config = dict(
    head_dim=32,
    vocab_size=16384,
    rope_fraction=1.0,
)
Each number is 500 + 25 x the weight over its row's rms, rounded and kept within 0 to 999. Layers, rows and columns count from 0. Numbers have three digits each. The size before them is the row's rms in percent of the matrix's.

# gate: layer 2 MLP gate, 512x192, rms 0.102, rows 274-340, columns 64-127
# up: layer 2 MLP up, 512x192, rms 0.1, rows 274-340, columns 64-127
# down: layer 2 MLP down (transposed), 512x192, rms 0.0932, rows 274-339, columns 64-127
gate274 106:524503479499500524475509483443482516492536489481453514460462450516514508473486513488525510460516449490512491460470503490512488558449515470510528477506507510502515474519498490515512482469516504
up274 104:462559479456494480531501463482502492543488476490492463512553515485504522508505512446528532487534506492524495508524471494521514473474491548498500467504511538507535499499538540498509487508470517
down274 104:527459525513525522499465517481514505536534527516519492444534486500504485517486472506479541519461519508467510467454482470517507487476493481467518560485510503460501502480513470527450539488495462
gate275 096:526453462543497501518555501436506533525546506481504478480491499537520464501452490494514518509504526537525505537495501516482487508481513508484487502496556538480479515554497485530504511522477490
up275 094:463490535519558520508477484452508494529522525501479457533512526474490508484523546514497478488525488555501487517533526503532462488495464495485445512454496482500468476541526502483522469530455503
down275 090:492505441521531499503465518528463486515511514474498522481451471525488449527557517513531474504508506587493466488498498480482494495536460511476508468518528526450450483456504485500543489530518489
gate276 101:511497493539500501532512492524477538471493536507487477500547555506504477462446529455484499480529517527508529470531507530470447471517473507513465438476514501482512474515505533509514530505502548
up276 104:501499481468518495523490457475454482508497512556499471459501495448568492508532546476540487492502519526500471520476541479526501468465532494548498541513498484476514484483504512453501481461483501
down276 108:478520530499511494499491504476517451519497454498465507500500464502504500534544491533489515511475507447508462542480492466494585506504489499507492519555508463485493514480474468477442496506508509
gate277 114:492537504533538489517515500513473462522498505519470519549508511511531504501517524525528521499499498573496492512455474506512509468467558547521525542487482442456536503490523472472487507499461455
up277 107:496499509554508517555438519510485486540507477442506543503490507495499504506492509507531520527477528484497497497534501514493513513489540445490539503486525475525506507489514541519536450482481514
down277 105:478511516472461489517535494477436473496528542521503508534519487498509488527504479492482516508513531572512462513503493488522512471507446513526491532497476505503516518500529471518543467509463480
gate278 095:477509471526491463483522526493512514495459501512490535476517504479471467515479509475463482516514527481513503494475446493445508476492434483480477464508506494500523504438499478528515497451486522
up278 105:505498469554528504523523529522530525507510488503525526508539468493499486502489513462497460465528519484490553472500485461494472480505457523482509460500538507518512506474468475547507509501497520
down278 113:481496506544472515489507483507513489543504499481527525487484476491502488515507495521546512504488533449456496511522479462561477518484484492472511533505536513504484501527500516498508463531510454
gate279 095:492486476506492516467489489505449545470504524508463513515526523491507486512488506513525525499517483510481480520504487517446514497483494471527465452481523506479530483429499502462511498489504526
up279 101:553495466505535495532494487500570481522508501495498518475463503502521510521544495520520473528472525490500517470508526496500496506547530513472522529498526522537490501501502504508495504515471508
down279 104:488488507490438497537510531495547515496510513495513515479515484492524456510515498545453514511467466451507481485525482544500454473460506539501524483544509498478543517499561539497518486481514538
gate280 112:513505532470478487460515519454477492510514483488489493509532501521487475513487483557467469475498523479497502514529511473492450520499498495470532504554482499490484487557529501484449487471461538
up280 107:469517557479494451534468531507505452492476492503482511496496505460563477509480509497458505513448484493511506516483492470486503499529508506530537517496522512474535494470509508478477518509493529
down280 106:548522509496536486488490526544469522499514492474514496506499501450497540519504530491545490470495519523464511478483506479473554486546490483509465481512483482532515476463464456529515485564471478
gate281 085:437472505500510486509481489518513503534518517463456461484482464460530548455506525510525496516508475452489527506464499471473511518530580461472512498509468469507481493453515486515540451529492488
up281 092:557498467530520483492481487510484488469517531545470499509475537482473488515484515496496512514509471499497493512494523476474495480514489509519525480479439504518501487499527513459509519530522557
down281 092:471502482518508475478497490485544490540515504443479499515516496500521503514506487519509465517512482457503513481500510495487472487481478471518503516512564505514525500479468536515511458517503486
gate282 100:551503525531490483500498512491507492523528461480504508484548516527523479482525503540488497519451498536553512477517483449526506492470483549493521527520509498493458502468510495511491497519514486
up282 105:485499523536486502543534511563524476499460540466470495494518504537511503475500497510486488521533520475463485497512525477512455465485486489516520490495525540497502446501482550511516517457502513
down282 106:519483481514494531527509532505523495517489495497488507509512517529465498491496548571452500519509502520479509501468494484508457509446549508504520487535492493483488460467542568511528499463473483
gate283 101:494512521526452496509453469547469500511496458503501516512504512502473448495504538494514486485485509504491515545495500537438498477505478469528522519511516478515466474501517503500472491465509490
up283 104:516491479460513520483500524481480463468550504498484480534503471519478504519507446471565534552483495508515481478521465507520526503516503504455505473485518556490528511476508511529550526520511524
down283 106:477503560503487505482464454509476501478516483527501501508467523526466493547481474497494529498488481514514553505529472523487525483502496491497508491529526507491469495484517505502483450508480512
gate284 094:516508509546502575493486539468479478495476452474479516514489504520475481484551478484518463488496489513523515501530484493488494482507472536466524472546497525538538525493500485518494519518523467
up284 099:515481483472504462513519519496495544473537550502537506490531531501502550513491518561482565507503515495492537497505497530499481504501547514498475540476511484489498513496538494469511492489461497
down284 095:506520546455509489466528526500487549539497549484567492494499488477530533503476531506446517510478496509524513491533483537502462497508574541518470541531526494498520512484530474505526483481502507
gate285 098:479476515476512494499509516505475536541530521500471517508505444469509466458473507486519478509498532540488503492496536515472456489536447528497473513503505454513522485548527492519473487523496526
up285 104:509531487501472514518517494544559449449465514483528535463465504480545526502476510493513477482504508503452537510502475490510513524517501518447482494511489470484512498478476471441485484518503468
down285 105:462537507508517512523477520499479490514517533491485482511512476540475508488513514481538516489508498602499506526501505528486506474530489504494416496529486474511557538502506485513502444487495493
gate286 095:503506521522484519521518499531460457513514424476512503528479525513532449466499458468489465503511446503484527519528468495432524459490493509457489525520504533518527498508471518515498484534489471
up286 096:500478510519486523467531523473546496546520498488480539515512474491500455483522464496534528511493471486516464514502531457522521506535514494486515518512454479541515476514466474490538484509489557
down286 095:548480514471489531488459515488475495518515499514487524502528500511507472532553505484524492494470496566486509517447509485552502530504476519486534518513490485493553494497497522531508528480471500
gate287 097:496548491505533471499520478527527487485476508510537470504497469524520505513515471517459487520522538496485526499515478476508516523526503484500486495538524473491507518516496524511485468481501489
up287 098:487467510508511480518471542493456528479494475488463529556467513529516516488444510460498499548503489519515495525517467461518503535487523539509462506514486513542502506483514481553482506487515477
down287 099:579502504481518444508540500487505537509483503511523517491497473486534504546462506485506484527476506472485499490502519462494449567469507507495525503494493489530495455499506523513462499526435507
gate288 099:549528472508504477518489505533501492468497514482479438469476492522477514517506527529494499497518480486507504524495496522490521519499507484548516491531489443501461503488516563464510514487485510
up288 106:496478493446501426494510485510505481488433507496455497513516493510496469523499489491465516472478475511501510460495477492474504490501519539510542506495502491513484506452512477505507509468524506
down288 108:509486485475511498494481480520480478500508524516486531501518528476507529475506500534495488519491529552522523489550491484506494509503523458528482504477503462526518451524479505475477502450448464
gate289 108:498483502507479468506452526518496491475498484465561475501488497488545490548496492461502509478526531510495453484485513500527521496476493534463488453498498484472510482499532536493493539558490536
up289 106:485516511536533521488513507462503472515497531462488510563466550477519503471501502459488500489504450447534495525501502515472460480556493503514521525467509510532485497509504492509498489525482518
down289 097:466487523478498526516544518500474486501538520545545528505515497514522504484468514518493497512533464646479538533501475496479511531496431517476480487519505507524485531481505470500482488507501491
gate290 098:492448417515506512537532524536486545488532493513503447497527524522494478467488458525507533539517509519480543475493473473524524479507498518490510496508545504515523487496531498498482495499516485
up290 094:472494513473462520491505457493487514492517493496505531491533504511479480495508549488493496476508482469561462509468463513515498500519538477526551443477544534540445478492478504492479478499522540
down290 100:499492511492498486510503486491507519485460468510514511525530462531522523499488544474497515539498513466475474493526456492501479547507505439525498496493477485530467533513467402493488486533517521
gate291 096:509460503439525488456489480484492504518514503518536489459492500516503551510493548512502516510467511516458505493456537472465514524494541535498501476502544485508520476482484484491449532452527517
up291 095:506466491511492512510515528499483485493512519477496478471483477522507473441461527490469572484487521521500544473542455515550487488493489514460510518583520523503525503511529465523486460493509455
down291 086:500462466494490507482496476464509495501510490510488485503519530604520526526520520472521507480497495625495503490505496482534518489480524495502450507500553469500530485493484486530484514466511529
gate292 096:469475515533499547536504519533485505507539517470527565495502465549480531488461501536494554497554482498467506496493465463507487483547507498462486508422499491535496534540471500489517472513474482
up292 101:507493484503498526524476485491535484509484460509506489492481496510507503527532491433524520499491465513512468521516512471485529528464444517493514481505503465488487546477520449453478545532523539
down292 101:489500511474492494465501511517535487489478491487483535489482499479501471495465497472462528455521522599515467454519495470511506470461530537484501524472488501494509536496522484490516495467473492
gate293 096:502542528489493510498484463505533477489524551489569454508482531466476513464462523487466507511531493482487508494496471469478476482482487531537495511488518484506527470489477500511496498493524504
up293 101:511545497515518494458488522510505507530520483534502485518506492515490534570542517498530542473530505526523439527497500477543480512523518479524520471495485508505448475528559535488482495533443522
down293 101:473474520536532523536567504489498515518522517442481540519493475443479509467477496532487479502482477436532512515548557509532498517479542474473506515505487481506536483518508498503509479507506513
gate294 102:505492508527510495529509485503487530488454511461481511451515507549511504470482480517546508533499471500479494502494503529527438547513492496508505538489497502517505483507546481472516495489501462
up294 102:508528521512475453521536486495467493482486526493473493493505488497542465475530493521505482547460486483490480499529466458500491503508541516470490481524466502476519453480509482500539500481529500
down294 098:529461505461485514480553524509488481535497497511561535488450526505458468474484517501493482481520507432511459499528455530478476511489497496492489492456518517478500544495514521518491502520494536
gate295 097:509447537471503508487490476496486507471542483501553507510431475454554481482463476520498510517491521522516527524500521497490527467507458488511508442502500497499514486471550522514462537488514508
up295 097:492477506493524478467457447534511522506499473510460489498502511505487543505486519504529467487524472465475495465486496517482503494523505476525448535475518510520504447464497480544536481487486470
down295 096:544531515477496482521486500441505491482492517548540482481486481490510499468526480476523495508481482505554506524515479453433492490479494501485511505462500495479535518536500500480484509535488493
gate296 095:526514476512474546486465468509478504495556503547477481473500530496520504493525511527504531552479478489508504509506503469512488521524512563500524479480503524487482479486512477486480512562498430
up296 093:478467504444493527498490477513512530511504471487496496498528509467506533503475540496450467537496507460518508519485518504456513459535513492459496517467532533503479419496484495556520492489526434
down296 092:494462541500522493496515531479529480525456474486539506540506502461522449482500475476496494477519494406450490452478501508532481482501516445519502510503488522501506492550508544478501516485475527
gate297 100:511471542487494555534467485479493473514486519506483541502453479529482500500531577486461524531503525532508458537505503477530507475510508467473525505551507517502465493539484507533445519498442495
up297 106:537475481528464501493516489487463467526542499471465522523471509535442543473481508495474531474507504493534522507533483518505522486526543503432540492515527527491466516506496483476472557496438501
down297 103:520492499518440512541501486499554528499489507471510515500471478570492473497504533503481528496499542441468432511498500495524496501496493518474538488527528481494544516508469487504467559500471493
gate298 100:517477543521519500502524490498503488453471499521515549506509473521514485519506557497484477533494526518491485465488463539542493486494461514477507531478523497463481481471509497504495509548516472
up298 098:521515437479538507495540500496510498519498531492518497543556503506516463461512448500502491511483500526500551500509497535451493490530523492509486481491497488474515473512546472561496511496496466
down298 099:504498470509505517500488487506493492517521517520499499476539505541487487478472461494489554485485461513485515534515487494482506494483537491505529488529498477498548545521545545543490517489476449
gate299 102:465458509542492511502487511471482503471536532464486504476484486508535486452505469436492567548494481531530487483481501506510476535512479509484495513476535505544551489509497450477495527517523549
up299 104:473484540472501444528549504522486446532502424496519449464534500512514499504500501528469456482478453519490511465509503512530457539483473539483493508511527475485468499502488504522523467556490483
down299 103:492482533500501468508483517537486494517532467526506464487512495553501537511470513530517497490473444539497492498494491562515493517494448551485512485520502499483435467509518523498489491546495535
gate300 101:495504503461470506479527479496509473504467466487521468468453507511512483466538438510490451508539502518468512520511521485521505539487491477549524487523521493487472479473519517527442518472504475
up300 102:500533556441526515509522466504479467530502519471516498595483510516527511481491512471483527513456466480510504493499487496469511495522494519481478508501509504489475539514477491492528480489495485
down300 098:476523531501503499528499495534479521509514496504517526493498532521502504478479513486539503556496493622473514487507486521500493518485441492480488490476492541491488515534461492504503511540535458
gate301 093:483488512517503431509503514477483512438482524497496470516480470486488503518479504442480525548489476513544524510475517491457530542512500493494493480503468481466511465445487478518504525517529500
up301 095:509481511439492488481483492500490510526499511475508497529486536478492547479527459511488490487504510514489462503475499474546493491495520477510477515484497489518501486516500485496469528509552479
down301 097:537468456517501541510483542522508487515495399499450481476484481499477495474513518520548466475507498516504499533486488495491519510501533493501513504556505490491520481517504607496497481452495501
gate302 098:493523529526485467467474492475522527492479505517487562505552537521479520521502490535533469482509501484474502450504505484525507466510458530545458448496495482484460473513489521455502491486521504
up302 095:489528506519523502478509504541532538520489507497532509486503498493490512506522567535491465481514509502509539505538508515483499537467523529523457489502494509514460540517479522485512524530534501
down302 094:519481489501494517505517525505517483528496479475445492516486487521527501481530495468490569482455487473513463485544503459513496491498530485466534496565515518510485488512511485557500465513472477
gate303 092:461484502466520474516554519518511472515502487556503465506465546501560507515508490495502505504521531477522520506531467518516529459498420536534488507460501492477498508483548474470480515497500460
up303 097:474551496513512485530506514520480474502497487510508488530465536489561524534536497515486493494469535490493482539485486517494494508489497562522535487513467542515489469485516486486516518547488499
down303 089:528485507530484529509517491491516514483477489465522518505484504448495493500508495529496500506475504454504515485479527471533465508516525492511491514476502518448491498571469518465498528498527498
gate304 102:519471493509455486519488477477488532525535486488532485465494493506463500494520501505522541524532507505508505496507476510516517534509493472477502477504528516492498510529481491500456512494510528
up304 100:505522529488512509490543537499496552461493474509533473466529507525498476541492516511441518516525519520511494452503498495491496495467487511512475506515500489503508504506521460500521542503486449
down304 103:490495502484505546496443558494528478499502508511490489502502526560462583520486503488542459492490488518502510483451503495462468504485505494512491522499495457503450523483467477499501517493496512
gate305 089:462518515503485531482562505491463492452476489518524527519524506480524470521498531497466500519481543555505487473535455509511487486509453545503499484482471510460468461478508497525454503460514506
up305 093:472492502502514537483531470517481495454486507516505544512487498496530509500536506506482508540482515549490474476512504501536495499524430512474519448498494494436503489453539488474476462507485473
down305 095:480473506477501494483504455504546518530508506429510448495448493506495513517499478519520504506498479332458536506505506489530517519499495462470489492508530499507511543507474514483504504526488502
gate306 102:496563520489483517477523504545485535525530518502460523497482475482516474479508533500506507506475517463505450513471525514521520492481490534521489502511475523526490434533510543470482466477493523
up306 106:492541476502520557488512454538507547541520511514503533438468506476511499500536540533507436459492512493534527513453543542477513452486508497489494502525445501513472486519493498470506502462524510
down306 110:535457529491494452470506502460481463429502474463559479508503485481471500524469473488525559506490528509506472494531439510477536520473520501475514512453550487471532543522479481538497530505507499
gate307 093:506469507504498473487499539535458470467475516526509498503470544519508527508480507479463546520477432488511514492511479530500535493464517486483516492501477476508512507504537487495438506481525467
up307 104:533515480484469473453542471485510505502505524543503518487501481492465492522514527539482488501501540510529489493485510526478477516518534493538509484490522474490514502461493535512480560519460503
down307 106:501488490484530470505486497471493459497483493489488475494518491529485493493484501479463471493509487490577482505518511551463496492471497518475500503488486486462493529464522515512521482490502500
gate308 123:454471460505475499515482461515505479488518466522539540473510496492483513520499520518490503508512459486483452486504499518530547498488482482486516508479508503511511496512494489500528486510491543
up308 116:487449459481460485503522510510483521478539482519493483495460541496472449503484497484474512512539481520492464452475502488511460523469518498516481522520516540500506474455516532508527514479503534
down308 102:494510477532523486536519514485535520507504500462508499491497454479500516490503520528545532529475507377480550491496486502496516511533524493482526510464524504513524514528454488514487518519504488
gate309 111:490519495487535510499471467515491513521522465510545482526492499509485524522472488506495531497539508551494537499507494531545484510471553527548517510542528493502520493534520501485466520503491505
up309 104:493492508532476547509489456531520532478510490484502500484455535508477524469489494481483465497521494515527515491499468483484503500502525499536497498494488484535532474479531523518481532463504543
down309 091:493489489507524502504509508457505531521505494463479515484497453459492515528488504501526517516501526350491506454524515492518513514505505477531507493485512495499477487506491510494521489500517541
gate310 103:502525552501465483494530529467502491463500536514512509514478492464525479500544516491518471487509489490502510499515532475484451506525515541502478518515486567484476535535490499494501525479519481
up310 099:486491463484516487517488496489504541515534515518469509495481491471519522551506500523530503547528496482486470532479559506524526585482478511511532511479484485510500462465510540540487514506475514
down310 105:522490470520529556522476508519513482495552454467510476488511515522495474505492473502479519487471485504481519517526474489517562485457561502460489504474489465486537477540527501488453464489484525
gate311 101:533484485503539488427525495515473524501487520524521511512480500483470506518486497509465449524494456549481507532476550543509511461530504506513483518482496484480497454530555500469502526499492522
up311 097:504539522506518467514496498509461498536470519491525510508507478487527488515505518468478520552481505521501476486460529456541450516468520497497504518512454502490505482508499488480486508473489502
down311 101:497509501505475539526519487523540501500478461462487495462485464434496509500485490497530477472513529382514509475495506505476460514486527514490533520474495488510472527508461555510526497460499487
gate312 090:501482473535496502518443531504536500484512454497519498500489546440494512501469538472464491578539510482512517494526478491506485496543450463473449513502489504509536532504522493515540505493447512
up312 100:509519518454521495476504493488476485511494519483474477525493411531529542499523470513548530490496530496470472437465529469550484511466540511477502505482502509500464475514466529479520442531500477
down312 094:475495502478539467505481500483476501493486506504476468479519540505480509517506507462490481461494490508547504519508470521460505466501486496543480454511449486478524519441497491509498510486450531
gate313 097:507469472490524466498519510463462503518524501500479523511493464487465500498499496485483504513542507509488472533493478458510457482462446528510499491514482500499467520547493498482466551463550515
up313 101:480517477486507506527466492513443471477516486455538502501446520524443498510495490520517505505500505510504494505472506470527504500499496514486513475524496524485528529488508491537502514528489468
down313 104:446501477517478477485488508506502487504497511483495506530511503460482516513480492486478514478529500519502473511469495461549463484444474517525508477495448500496487504530508533503508507484542489
gate314 105:498520516499536508565520432487547530565507505495520494487510469516521515463470518508516475512490480506509507501484426462519476459497503523488531499509518479560499517508495482496480507457495547
up314 101:522474534499502505523511495510496484508499509474460497498464447492514542525457463528510483492491506498512520500527509474484471444563481477505476502434562434472475511492450475493504507505500530
down314 104:489505508533474485513501507509479513523527485483489484545480480542500495491477522511488547514531493550522477491471438501502465509458460581488476506532483467504473541523526484475492462477493495
gate315 087:497530522490505471458445501490491537476490508537482510482507546490466485498479488469477462500510474535582483519504514510480496490542490529493481522487451519520522538481435528506497512477485544
up315 093:495531493507495492506512472497520458478461498474497482507500451515537507523489499490498448498511511511485503463516516506509534493546500468486511507517508513511465478521524486494518441521474492
down315 096:510473492488525480519484538519467491472487512564478480530502514524496512482538498511494501512497500523523494510489460527500516488479537469518486454536485439525553464506498483494495513507525505
gate316 092:545515557467529507523541470465487442440516476502488471510465497537536481477507459464476500459485487554499488503485471472511522471477489509468463491511520526470475494490516461487453532525521491
up316 094:529463511511494518495530498508479502506547519500517490488520512513496504472499481517474523534434504520491516524541512504471450483515469518524474521509507509533478493505466469476514486526520513
down316 095:510476492487518530492499508525471475495550457473569495464490484518539529534501509472504534527502434445474515522536479514542498473494514505489479495538508525500483479489493496518507478486478485
gate317 106:537467519492490560497467459488493513507570485496511557494544479522519508516442473488513492480520528510455468476514502524510495506555495489493517509453475505526448498488542472472492497531517508
up317 097:459519536524478495473524505472453477491446507481468444511477516499488460493472487450484518481489560492479505494538494513492518493474493477487433471509478499539498535526470483517513487529529480
down317 100:526482494477508518501490487533505496498528508516503502473474531499521505501469483460501507512532479540509466506491500492464476526512495520503522497485467477545466527473558476478496514474511489
gate318 098:467507529516507520485515474494478467500532500492536472493510497503517518442500460506428509447517501524469520486456527507539522524477490533524498513508492496487530515502505522482455476528467464
up318 091:491479496475507529493504514493512493493433510492517537480521525516442502495528509479522520484511456469514497506494484478466471521504492457528458480495538497524523510521453510504490459500520498
down318 095:485501514487495472536543546488431526471473519524528524489530466494513473521507498494494480513501474553475484521497454479491482512498443500506455472473508485489546469505476444481494503470519498
gate319 099:529554498480481499513479506530504495487464479514512495498475480500474490547470514464541468513486510479491494516486497500523443511488545459519520490481481541512479467501493543505519519497483506
up319 100:525476533498533467494484466506504475514491510510492492543502495497455485489521477480469488524500507499515483476550487518443573469508476499507541496530495455509509533497528497541515521477520533
down319 091:491508484478469516525468489509489524501519479526492496509520510502518514515527469511518483461486511691478500517459503477518486523499507481499501507490495523452499487510524509480517498462491497
gate320 092:500519496535498486483494510485436505515474493489460493530497442474535461464521500498525474552506494476509483476518500522513484544519509521497509470531487474488514480510500516509539484548503528
up320 096:479505469450485493477493520512492436505501545458514492521494523491525472516548503521505530498470476498477490530517498527518497490492517505505531520487531505514510487504511482486540506513492534
down320 102:504506497454540547519488501489508554533537496481482515484488511493472518507503507459497478488509539586518465452480451463504497492507457509506480510513452439525499510455515503495463509503486507
gate321 098:468541512518487515509504468531463468524529505460515492423470520533517472468510444488484490505504505537486473493477505490507485497545471521485490469463523497487469480504467498479476523510476513
up321 094:518504508504470541492493491511499456490500500497502510474468475497519521472493461501435469537502517528490546497511518541536518515494479528555486432466461479523461491475492484460451481536514500
down321 085:530478503497479533484519487507522524470498504479516522498493492472499521457461473496466504475493491391538516499478491503496455506528534489552490498457462484498497515491513521501549541481521505
gate322 103:486490534523468462476491507488460506538489512477492503514508510485551535471518503453485454540500514509418537502525524474524448524521530493535538504493503507491494471491476498508489518509502517
up322 097:486529508481529484449530497449483500463523452495486499495485518495484546478476460500532481462496470495470501461503479503510527505521479491516490508471493499512484554541474495477528502491464515
down322 092:538543466528518500493458505464543496476492518536516495501470481480505511525504494489493508476516518449536533492504470522440513495519462498501449474557532493523539474503530534563485502501536492
gate323 105:495515464511511496497502525475514472500526487484477531474496498497533483505485489522532509536507535480575498494493535525518524515522456525483536502519475512494499479514511495485477533482494544
up323 105:485483530535483520479492504470479433476503533465513501541539529468516475497542474466470550530461495489476558495530501529482525499493484499495500496451515488475525471441492471471473537535476515
down323 108:526507521524537516487467467529546489489512471551477474497525513478515490497513497522528489501484505403496511489537486479550536469528498476472519491510536526511530516532493458539469492503523468
gate324 104:548537483554515509499505524505491511553506489478489547482544467477512460551504516476535483507506546500460500481490511492536456485481505506453508507474502505492526545516503531484486537518470514
up324 105:527518476474519466521489475514553537479467498537526512488508466479485444536456493517501468557516497499516507514509508511519491518487468523499509517529523514450564534509523564505490514493481560
down324 083:482502520496480505534527530491481497503498503463514481497497508506496506460506507509477533489494490302503492519531490504473522511491512477493500498512506492515502493507490503505525467514530492
gate325 098:477488482536535532553517495520523529536496470497530525497484470521519517492511542551526492444517495518492496462508482455510513530488514489520539506462550476461483527492505519510539516529497474
up325 100:505553539493494478459517495534494483515511498495478462498483534499476482511486496484475453492493460516471518482517501497482506507481524523478532448476495479525547496510465490528479487540496533
down325 103:478492533501540461522508486519486507521491512532483512495492508467541522522504498501518493472505511554511516497506444464509461478465471494516509538479504507521480518492492518497505479557523430
gate326 089:460469489466509477494495512492476457495480520512502530484469524511541489514489522464457510489490473563472500492470489485466500458511490478494483466512487469477472501456495490490476511540521491
up326 100:462510435504482528482497520485498460498468509497478526479489517505522505513477510467529474452489509457502466474512477513473506502508506529475521458531544515517454467500534501542508488565555495
down326 101:452491476516468478490520524489501463528520514484509493491485491521518477495499517487488502490490518550442509496497470471552447497513525501476512509509555496518515492537493495514489460530517495
gate327 118:539507508474490526459484464524495466449524486511509571524535505505480512527471503560536510494507531478501481463464529483495492476524514533519506503485497516505476474489522506471491540500527518
up327 109:479530495481535495457459512520485520495486474496527492562502523482528491510518506497482461464567489492511502476510494490499514523499473502461488468529466486516463527486533506478477503505493476
down327 110:502516486517531502542497486468505513467459540514462500498517496471484494498485470526499478491552511419468516514511540483510481447524489514486513481467533470429463509521502521527521510502501496
gate328 090:498481534554563496465516499493512500517514528500509477521498499500485473503504541531494509536523527484504510510472517503501508463453489490513515526468507484526462487509477563513480475532464550
up328 091:487485517487476480501477516484467508522493494506505468517518509535523504504538487497491492506543453530506460471504489511457470540545500478510459498485504513521518497498471514508505546450470497
down328 087:484485472482500490484523502517484490548495511508530497503517481445522473489466549477464519522517551600510458508485531506558480458491466497482525493537501470516526512508521511483472522456531497
gate329 113:476472495544556529519531541544491532485460460506494522493463495520507511456482481553506522502498520511516506514460487474483479485486540520496507480508494495499467514518511508520511480526512478
up329 110:500492485495553515505506493495487514531468462494506492470496501488482527520447473519492514512523519495458527497483459506530491482488516514503502471540517492526461500542457463528515508488505459
down329 101:519520490510536450451538482532484527532489521457480493517502458487505543492512538524522485530544520410550487497476467519458496548499509514482484473488512520512454502497489507527481521491497467
gate330 108:527485503560512498460476496490482543438546505495468513485506513484491483524487554513542496496507490480517491491495543507464473505489527482549513461476463494511485480524492522472547480528521511
up330 102:532514503529484524455487513493516490491498532501455510479524500479521520540474545506573525496532534476515515505495522479495490530496536485504484464463473464504460482521491523519555467540529496
down330 087:487508522493487511521516511493494479517536491464518481489474503541509546481509479493536510477478481302463482513482479490521484501511511501492513522498524520524486520497470514527515489492484485
gate331 103:503506488514510543461456513484486569457538475495478543511458485465433488447488521489512534527497486499547490492485487465476497551500501503499477454512517538479484480533485472484473506518465486
up331 099:502442493506469496509539498540477462505524493538509482466411496522535481508468511499458524496512489514480509527489526509522536489435487484513539464550509493535496544519528486498505489510488501
down331 089:479490457512538512521451509486504545479503508516483537493498485460475504507497460490513505463492514623514507541510514462498492483521503503500516503467521500490523461517460459489487486504449495
gate332 110:516509469490535494508494490495491503527520488534480562501526499496493527527474564524505520517467512498525528487501506501517535476495517526501534509467548511486469503482485509447468511513476511
up332 112:476525436485458474476536507508489448463503518513540496497508521506487497441501424499537508505519522530498461506481470487475483511472486524539481487545485507483510488490548520511514520516520511
down332 098:452528501513476476540516465500486498484506492517487460492523509468519524525496534501490524526522502649484511474484502497509507518498532501491495504475494493495468513523497479469477504498453478
gate333 108:481542500564510526479479503457488479555523484491492537510484503509497479488498536486498466530485502491461502526455461472542549438510477454467494543513511538530513502477491484553516534484486525
up333 104:507485494527471506511475485534516539492480532511483507534486513501517531510492503512419512472517513508526494437518461542507509481476480491471486442483531504530486556479495513508539488478553499
down333 101:524489487508493516489495477463494483483512511561468531488458506477523545500513496497497499518514472565501497526484516479525516481504501470481460489479448493528442476506488531460515510478545555
gate334 092:523512567540506447513509528522488516489507513507506446494479535534538552469529509505488487485516525510484466487534513523499507513477498457524516476509469470532492472485499539477496464512534480
up334 094:513485514500516492511465530493533531506506503508509510412519489496462494506485503491533521503530514536489484516472453527539484539416486507502507480548457478498524488520528505458495488455567479
down334 093:451504476516540528505473542514497497519520506468498508524471525502515497516490521462514510513515479524462450447520526466499475472505507477505533502523507501493511457505492504483466470503488479
gate335 109:497458447510491506501477523531471438492512483500521469485460504483508508509505489508489530530534508503542543531493568500514499505476486501521524460530500483487485548528504504477510504507573521
up335 103:483502529535472512467526448463536550525530508466472510484479516483505507467497521537516454516509485487494499493532467469472546466487488511513514501492500509498464524486489540486508506536513492
down335 098:547472525493479484500509497511428476492516496509513547472469453539526479500497537510474467557460510579494497470482466496516541500463477490490487501441504478506520494480444449491537526476506492
gate336 105:491480569529541525481505519462482494476488496528475480530501482483442521475485522524498487520521478481509493504504500467533489532483504475519554533489495437484470481489443491482504495511505461
up336 104:465516507487482471545461504512494445545464515521528496503491481525553492513572467468469509505469486518517506506523487575537536499529486547493481499574526521483525515506508453520498512440512474
down336 100:547516511500503543490473535489516513476511519513489494511497479479505506489439499476475495508523499609478514484504483487480502529499464473504533519480456458521487493475519506472475491489499480
gate337 094:531455424478478487526557540504477516490522497485493571494512523530496527507442471529573481483496461478479489514485490480478481484485492587496501503476485521508474479492542507491503489522491491
up337 095:478468529488512503523496542477496498504470510534507508501536470507530514518454539512505468454535484496544476498530527487510453497476502476512492492511481466535506489521499527537503461493478579
down337 089:526518502509492536507524500508525507502555482482495544524526518535487468492504523512513533514522526454483494534439519521495471559470527541474488509498513501477496516512473516489474514518500481
gate338 090:511485544505492512488475524502498501486487504489500475487511475504496482478468504480493520518486445516515546469527450494514507450481514490486456540498498498463512511492514474511511521423455525
up338 099:495469465442473522509525544559516498502467488479540464542492500480539486501487531487475474470505539501455491506499509477526490520516536484492512522530538519489499473487506546510472490519523482
down338 101:504471498474514480506479528503496487477485482528489445510537508523494477483447501497482483495486463568532501495483493461439516470507524499495467537499498512501515500445500490511454496476477495
gate339 103:501483538525521491510489529526497485471512511484478497504493463541499486465508486483511512479496538535467530535489494438503497492503538452503490522529522440514529494514469496481501491495526493
up339 098:522477521508498518520510504453494461497481492497488462511555495489464476451471521488518477518498458470480520539502513508487542491492465527491466481509483493494510519476538503492462499519526539
down339 101:466466477439528509465500483480502489510491515510481497535554509501484522485461501508477505507521494542474518527485487504524478500476495526498490536508419494499493549496523494486486504515501540
gate340 104:495532509520533466502509480497510541502475501497508561493509502519493518517482552542491521458493476483534520479529518523518490482561485554479489452502518481514491492518526509509529498497503493
up340 098:451505511498510467477509462449502509511468499530474554536528515514487521512455566543498477476483536469520515495531531531485455492512499516500500485492502483519478476513502503480510521485494518